Each number is 128 + 24 x the weight over its row's rms, rounded and kept within 0 to 255. Layers, rows and columns count from 0. The size above them is the row's rms in percent of the matrix's.

# layer 7 MLP gate, 1344x512, rms 0.0898, rows 865-881, columns 64-127
size [ 98  89 100 101 102  94  99 103 110 110  93 113 122 104 100  97  87]
[[ 80 127 130 161  92 151 116 138 114 162 167 128 142 118 112 137 127 124 127  99 127 147 113 138 124 133 147 117 153 144 110 107 101 103 142  79 137 111 118 109 117 107 155 100 139 117 123 130  93  91 124 132 129 134 181  95 164 105 110 101 125 134 132 141]
 [146 105 143 108 138 105 145 150 115 135 115  97 161 135  95 105 176 128 114 122 134 118 119 103  98 108 115 124  76 133 108  93 128 144 141 155 108 107 130 135 126 120 111 136 104  84 142 111 142 108 109 120 146 151 132 165  61 139 147 156 117 104 171 157]
 [136  91 137 132  95 106 116 124 115 166 104 114 105 123 157 151 129 125  79 130 155 133  95 128 142 105 151 133 119 100 127  53 139 119 156 120 160 109 131 148  93 108 144  64 114 135  80 147 147 134 152 124 145 130 145 125 152 118  91 121 136 139 146 138]
 [ 96 153 112 102 116 142 158 138 108 114 117 107 123 155  94 120 116 109 158 119 117 174 119 157 105 115 117 105  92 158 142 145  78 115 137 135 131 155 100 127 124  79 128 143  83 122 143 138 131 123 112 126 116 134 124 127 149 132 147 127 154 129 161  95]
 [132 105 109 132 165 140 149 100 117 179 129 142 129 174 105 140 126 113  88 148 160 186 198 134 107 128 147 119 111 142  99 157 153 106 119 144 127 104 122 126 180 154 147 158 152 154 125 144 139 141 173 120 123 158  98 131 128  90 137 128 137 120 127 149]
 [ 87 129 148 135 100 114 148 122 157  85 108  94 155 123 160 139 154 100  93 116 110  85 103 168 167  99 121 103 144  90 136 154 126 143 159 133 140 180 137 148 126  99 143 128 147  97 135  92 129 139 149 128 138 112 115 149 118 190 142 148 117  95 127 103]
 [151 127 132 151 143  92 133 128 127 129 125 144  92 102 132 150  99 149 109 166 193 148 122 144 119 135 168 184 150 118 137 159 147 118 159 123 137 191 135 147 123 151 107 121 108 121 139 157 101 110 133 117 154 107 123 133 130 138 153 109 136  92 131 138]
 [122 108 106 120 136 152 143 144 133  91 127 138 133 199 112 162 153 139 150 134 139 116 197 134 122 141  82 130 142 105 120 132  94 164 126 141 100 122 144 174 143 123 133 153 132 140 117 141 107 141 109 120 102 117 123 110 188 159 166 124 144  69 116 140]
 [102 172 133 130  78  91  95 142 150 138 111 117 117 154 129 115 132 128 130 139 116 141 135 137 110  89 107 107 136 113  96 131 123 155 172 132  81 147 124 134 158 134 130 100  93 149 142  97 134 118 166 119 123 136 105 124 120 121 115 135 116  93 127 111]
 [187 177 143 105 130 127 119 166 106 109 129 197  77 122 126 129 152 117  98 104 133 124 131 143 127 113  85 139  95 160 114 104 126 134 147  93 133 107 130 135 154 128 146  83 131 135 110 109 129 128 128 121 107 120  81 131 101 110 155 104 116 105  98 122]
 [146 115 134 119 159 167 118 127  90 134 140 132 103 104 109  65 114 134 128 130  95 135 166 125 153 145 147 100 127 127  55 113 145 147 132 124 152 175  85 128 148 140 112 181 119 101 140 146  98 104 132 138 141 149 151 141 118 135 121 137 164  92 118 130]
 [108 132  84 120  90 127 134 105 157  95 151 133 163 151 162 146 120 124 100 102 108 111 116 153 178 104 112 141 123 149 154  90 126 103 155 111 133 125 101 112 128 133 107  98  97 111 109 173 131 186 157 139 117 116 131 119 128 122 150 147 103 155 113 135]
 [135 136 139 109 167 128 115 135  94 138 104 134 146  96  91 131 110 122 137  94  98  93 153 152 134 173 159 120 155 161  96 119 142 113 100 107 124 130  77  98 111 103 167 145 106 114 184 142 148 113 131 114 117 114 157  80 157 132 127 115 144 108 138 194]
 [148 133 169 105 166 124 110 107 147 130 123 103 130 134 143 125 165 141 134 104 129 177 121 126 112 102 127 114 133 104 119 132 144 172 119  42 141 133 120 124 108  91 157 117 130 125  61 125 130 150 124 151 123 128 130 161  98 138 145  86 121 109 133 100]
 [125 157 111 120  78 109 109 115 124 164 135 105 171  67 141 108 111 102 116 120 106 125 156 147 165 102 130 203 102 138 153  88 140 155 124  98 155 140 131 133 110 144 124 120 109 101 111  95 128 113 192 113 134 165 110 139 107 152  80 143 123 154 104 125]
 [ 93  81 135 107 120 105 135 118 113 128 141 105  93 141 150 167 165 134 195 134 112 107 110  95 128 155 141 133 124 192  95 111 104 112 122 126 156 132 110 191 112 105 131 118 196 112 112 120 107  99 128 136 147 146 164 122 132 121 116 144 120 110 156 110]
 [104 122  91 142 165 139 139 147 140  98 153 119 144 152 138 142 140 119 185 131 112 173 133 134 117  61 206 108  90  92 132 133 138 145 130 177 153 110 147 161 113 186 108 128 101 120 134 148 132 104 153 104 134 145 143 101 139 111 142 130 101  90 106 101]]
# layer 7 MLP up, 1344x512, rms 0.086, rows 865-880, columns 64-127
size [ 93  90 109 105  95 105 100  98 117 106  86 106 121 108 104  97]
[[133  50 187 117 167 109 106 122 151 117 145 104 154  80 117 117 140 148 161 115 129 143 187 119 107 142 129 129 165 107 111 104  69 137  92  97  98 136 140  99 105 139 132 109 151 164 116  66 107 148  94 164 112 158 120 131 118 127 101 125 131 150 141  74]
 [125 102 151 117  88 141 115 122 173 132 122  88 144 117 143 146 132  82 135 179 161 108 138 157 148 108 101 151 137 124  83  98 140  98 116 134 139 166 126 115 127 193 143 120 125 135 135 105 127 114 129 144  74  72  98  99 159 140 170  85 101 101 147 132]
 [120 115 111 117 111  95 104 122 147 126 145 115 150 145 136 126 133 200 104 128 118 124  97 152  98 101 136 123 116 117 135 117 160 150 122 131 183 131 139 149 137 104 131 132 132 124 136 175 108 127 122 129 157 159 119 146  97 180 105 160 136 109 103 112]
 [119 152 133 139 146 118 115 120  74 112 155 187 122 118 136 123 116 113 149 117  89 175 152  87 111 113 137 150 103 151 150 110 106 142 162 168 140 157 154 126 114 141 140 107 113 105 132 135 131 120 108  97 134 124  99 118 110 150 129 138 119  88 158 144]
 [ 70 142 140 136 115 155 142 129 125 125 121  91 182 131 130  99 140 140 114 139 186 129 115 134 134 146 151 101 102  85 107 155 136 157  93 110 123 149 137 151 126 149 118 113 128 149 190 155 113 133 134 140 149 133  93 136 152 119 107 130 116 134 147 135]
 [101 112 157 119 130  94 148  85 149 116 107 143 104 111 155 181 139 107 181 179  83 119 158 121 145 134 111 141 125 171 122  98 106 112 128  75 110  95 123 182 131 100 123 111 100 118 107 163 127 149 121 135 132  51 119 140  73 122  74 102  92  87 108 173]
 [154 128 120 115 120  99  93 133 132 112 143 109 143  81 138  96 178 122 100 126  85 106 131 107  95 124 107 122  88  98 108 141 119 140 152 136 100 163 104 124 115 151 187 156 120 125 116 116 155 122 136 137 142  70  85 157 140 152 106 168 147 190 130  91]
 [118 142 160 102 119 114 154 111  73 107 145 125 130 152 144 142  98 125 137 116 140  88 116 118 151  76 108  72 116 108 138 135 111 135 112  98  89 110 101 118 130 134 155 122  80 155 146 118 125 153 158 134 103 151 126  81 141 122 128 122  99  95 123 113]
 [115 109 123 155 160 186 153 117 119 142 169 120 186 141 144 116 128 141 138 147 135 132 111 110 142  95  95 114 118 135 129 131 128 119 133 102 127  91 137 205  98  98 124 117 147  95 175 171 107  84 110 109 134 122 104 107 158 120 114 145 143 112 164 116]
 [129 157  94 169 140 118 136 120 107  82 143 109 132 153 148  79 106 143 118 167 127 151 108 110 150 119 104 145 115 126 114 167  66 113 132 118 123 118 128 153 132 116 119 135  72 103 151 152 117 146 115 113 189 143 103 139 148  89 134 164 161 114 116 158]
 [184 116  94 128 129 133 136 177 120 160  87 146 115 135  91 135 147  95 149  96 124  71 168 152 143 102 115 108 122 105 121 127 127 130 127  98 155 125 145 104 102 122 121 122  71 115 102 141 113 116 117 155  97 153  96  76 118  90 115 104 130 105 113 120]
 [128 130 115 119  95 173 119 137 106 107  92 113 103 141 113 161 172 111 127 122 136 117 145 128 124 142 166  89 146 102  94 148 128 161  96 133 120 132 162 102 128 119 168 133  94 128 140 134 111 110  99 142 131 112 147 122 114 114 136 133 124 124 137 114]
 [147 151 145 114 144  81  96 168 130 152 136 137 124 132 112 115 129 107 128  97 118 119 123 204 126 140 155  86 158 163 129 128 123 151 117 116 127  94 129 112 145 119 130 157  96 104 123 141 124 100 146 105 142 129 161  97 102 141 120 138 127 111 152 160]
 [ 91 128 106 148 169 135 123 134 109 152 111 106 144 118 106 120 154 148  92 148 102 128 128 147 139  87 134 162 125 160 136 115 119 131 119 147 133  57 128 157 153  99 134 112  78 175 154 106 102 152 122  61  92 177 137  96 115 121 161 139 133 124 135 144]
 [121 141 117  98 131  94 104 127 119 111 160 133 121 160 127 147  95 103 151  87 114 137 165 165 144 139 103  81 158 113 136 144 161 111 110 146 110 104 136 110 170 115 164 102 132 122 171 168 137 145 158 179 148 114 115 134 128 120 178 143 132 177 130 114]
 [177  93 157 174  97  92 159 121 148 180 135 134 138 150 129 112  79 125 145 142 112 117 150  96 143 161 144 102 106 150 131 117 157 117  94 145 169 101 128 141 161  89 125 158 142  75 158 108 147 151 111 133 162 129 135 112 150 133 129 133 120 107 164 140]]
# layer 7 MLP down (transposed), 1344x512, rms 0.0483, rows 865-880, columns 64-127
size [107  86 113 100  94 106 102  93 102  98 100 100 109 110 106 101]
[[129 122 138 143 149 152  96 120 105 137 128 119 157 154 106 144 137 115 110 113  90 144 187 133 106 135 125 140  86 149  82 124 121  65 109 148 129 150 106 115 127  99 146 114 143 124 100 138 112 149 132 119 124 165 180 121 143 101 173 105  91 156 106  68]
 [115 146 146  77 116 122 135 163 124  80 120 151  96  74 128 141 141 155 110  80 124 153 147 176 140 130 141 129 104 151 156 181 126 152  94 125 147 107 127 113 157 149 116 130  91 134 175  91 119 117 109 109 170 101 110 137 111 134 117 131 158 142 143 150]
 [122 128 149 110  90 172 137  59  98 122 130 162 116 135 123 134 137 108 106 136 112 136 112 117 137 115 172 137 119 101 141 110 183 162 109 113 145 108 163 117 118  78 143 148 143 170 115 149 118 127 132 146 127 142  88 132 164 119 113 131 127 141 110 134]
 [134 140 127 130 140 110 132 142  96 131  99 106  81 146 132 112 157 106 103 194 170 125  67 157 120 102 124 154 115 150 120 158 116 143 166 137 165 108 157 125 107 139  87 123 129 167 125 114 127 164 128 125 104 118 144 120 126 167  74 145 155 139 115 140]
 [ 85 134 116  97  99 116 112  93  96 131 120 119 186 169 139 180 127 123  96 109 106 123 101 107 151 117 140 152 114 134 111 100 158  97 174 126 123 139 121 108 139  91 137 124 203 110 127 138 123 177 133 143 158 116 118 101 134 117 115 137 121 117  80 144]
 [159  73 109 132 106 136 175 119 116 141 134 143 130 125 171 144 135 122 133 118 159 126 150 152 143 127 120 159 150 145 108 150 120 132  97 155 174 128 136 178 116  90 160 120 101 104 138 103 129 128 130 152 120 145 128 104 135 118 138 125 103 111 137  64]
 [178 146 112 143  70 162 103 144 100 129 131 141 100 143 126 141 131 129 127 148 143 145 122 103 100 108 116 142 169 123 131 103 105 145 114 123 110 156 158 121 163 116 181 163 162  92 154 173 101 108 163 122 136 180 131 137 125 145 137 101 125  95 128 107]
 [ 98 119 124 131 156 135  41 113 147 147 145 158 137 127 127 146 163 147 138 100 129 179 140 153 129 145 104 156 155 135 161 124  99  96 152 114 170  93 163 167 123 138 147 140 154 107 150 124  86 142 119 133 140 107 123 157 137 182 153 102 110 162 124 124]
 [132 128 177 134 124 152 144 158 130 119 153 106 110  88 130 111 150 109 126 167  82 100 150 112 126 148 145 141 143  94 135 167 133 138 162 103 156 137 158  94 124 137 141 104 129  49 132 116 128 179 122 119 151  90 135 114 129 125 117 131 169 129 147 129]
 [130 129 137 127 135 122 148 145 124 139 156 139 125 120 119 153 119 111 112 134 180 112 117 111 150 126 139 142 132 146 120 110 110 110  98 147 133  81 144 134 147 107 106 124 113 176 163 143 134 163 152 152 156 158 166 151 160 118 116 121 113 119 123 153]
 [130 136 105 132 164 112 152  90 135 125 153 114 116 131 128 148 119 137 135 109 154 139  82 112 153 138 127 118 127 162 113 150 162 132 118 156 140 148  80 101 136  72 143  62 136 101 148 115 137 145 127 148 109 141 146 136 132 124 121 120 131 136 140  97]
 [136 152 116 134 141 114 145 127 105 118 117 137 162 165 107 138 133 147 120 100 136 131 102  87 152  83 134 127 116 163 158 159 107  94 172 138 147 122  72 111  83 163 134 100 127 130 142 140 133 118 130 116 167 155 144 109 113 154 110 143 154 127 157 136]
 [153 124 132  71 114 118 119 198 148 148 187 117 155 155  80 110 180 116 108 136 154 116 143 113 146 156 129 133 103 157 140 106 110 113  96 158 141 154 155 122 102 113 157 155 116 148 120 150 103 138 158 140 121 115 141 101 128 127 144 163 150 136  99 137]
 [120 172 140 125 115  98 112 131 148 167 128 127 115 114 142 104  98 127 133 106 102 112 160  94 153 157 104 163 153 157 101 114 123 132 120 117 121 120 110 106 158 123 116 147 128 131 131 164 156 108 145 140 146 213 137 114 114 153 107 136 107 145  96 106]
 [107 177 124 117 147 138 123 172 135 138 128 108 157 149 167 108 169  96 157 157 111 103 143 105 123 142 132  96 114 164 155 117 140 129  90 152 165  99 129  98 124 145 118 148 151 184 125 109 131 135 114 152 103 138 165 107  80 117 114 154 174 146 135 128]
 [126 136 107 124 139 127 117  82  80 137 128 100 132 136 144 121 120 132 116 129 158 147 128 115 160 127 160 128 147 100 138 133 106 161 132 137 124 145 138 114 106 127 110 135 119 140 171 157 125 125 104 108 141 144  79 187 104 138 132 135 114 109 204 128]]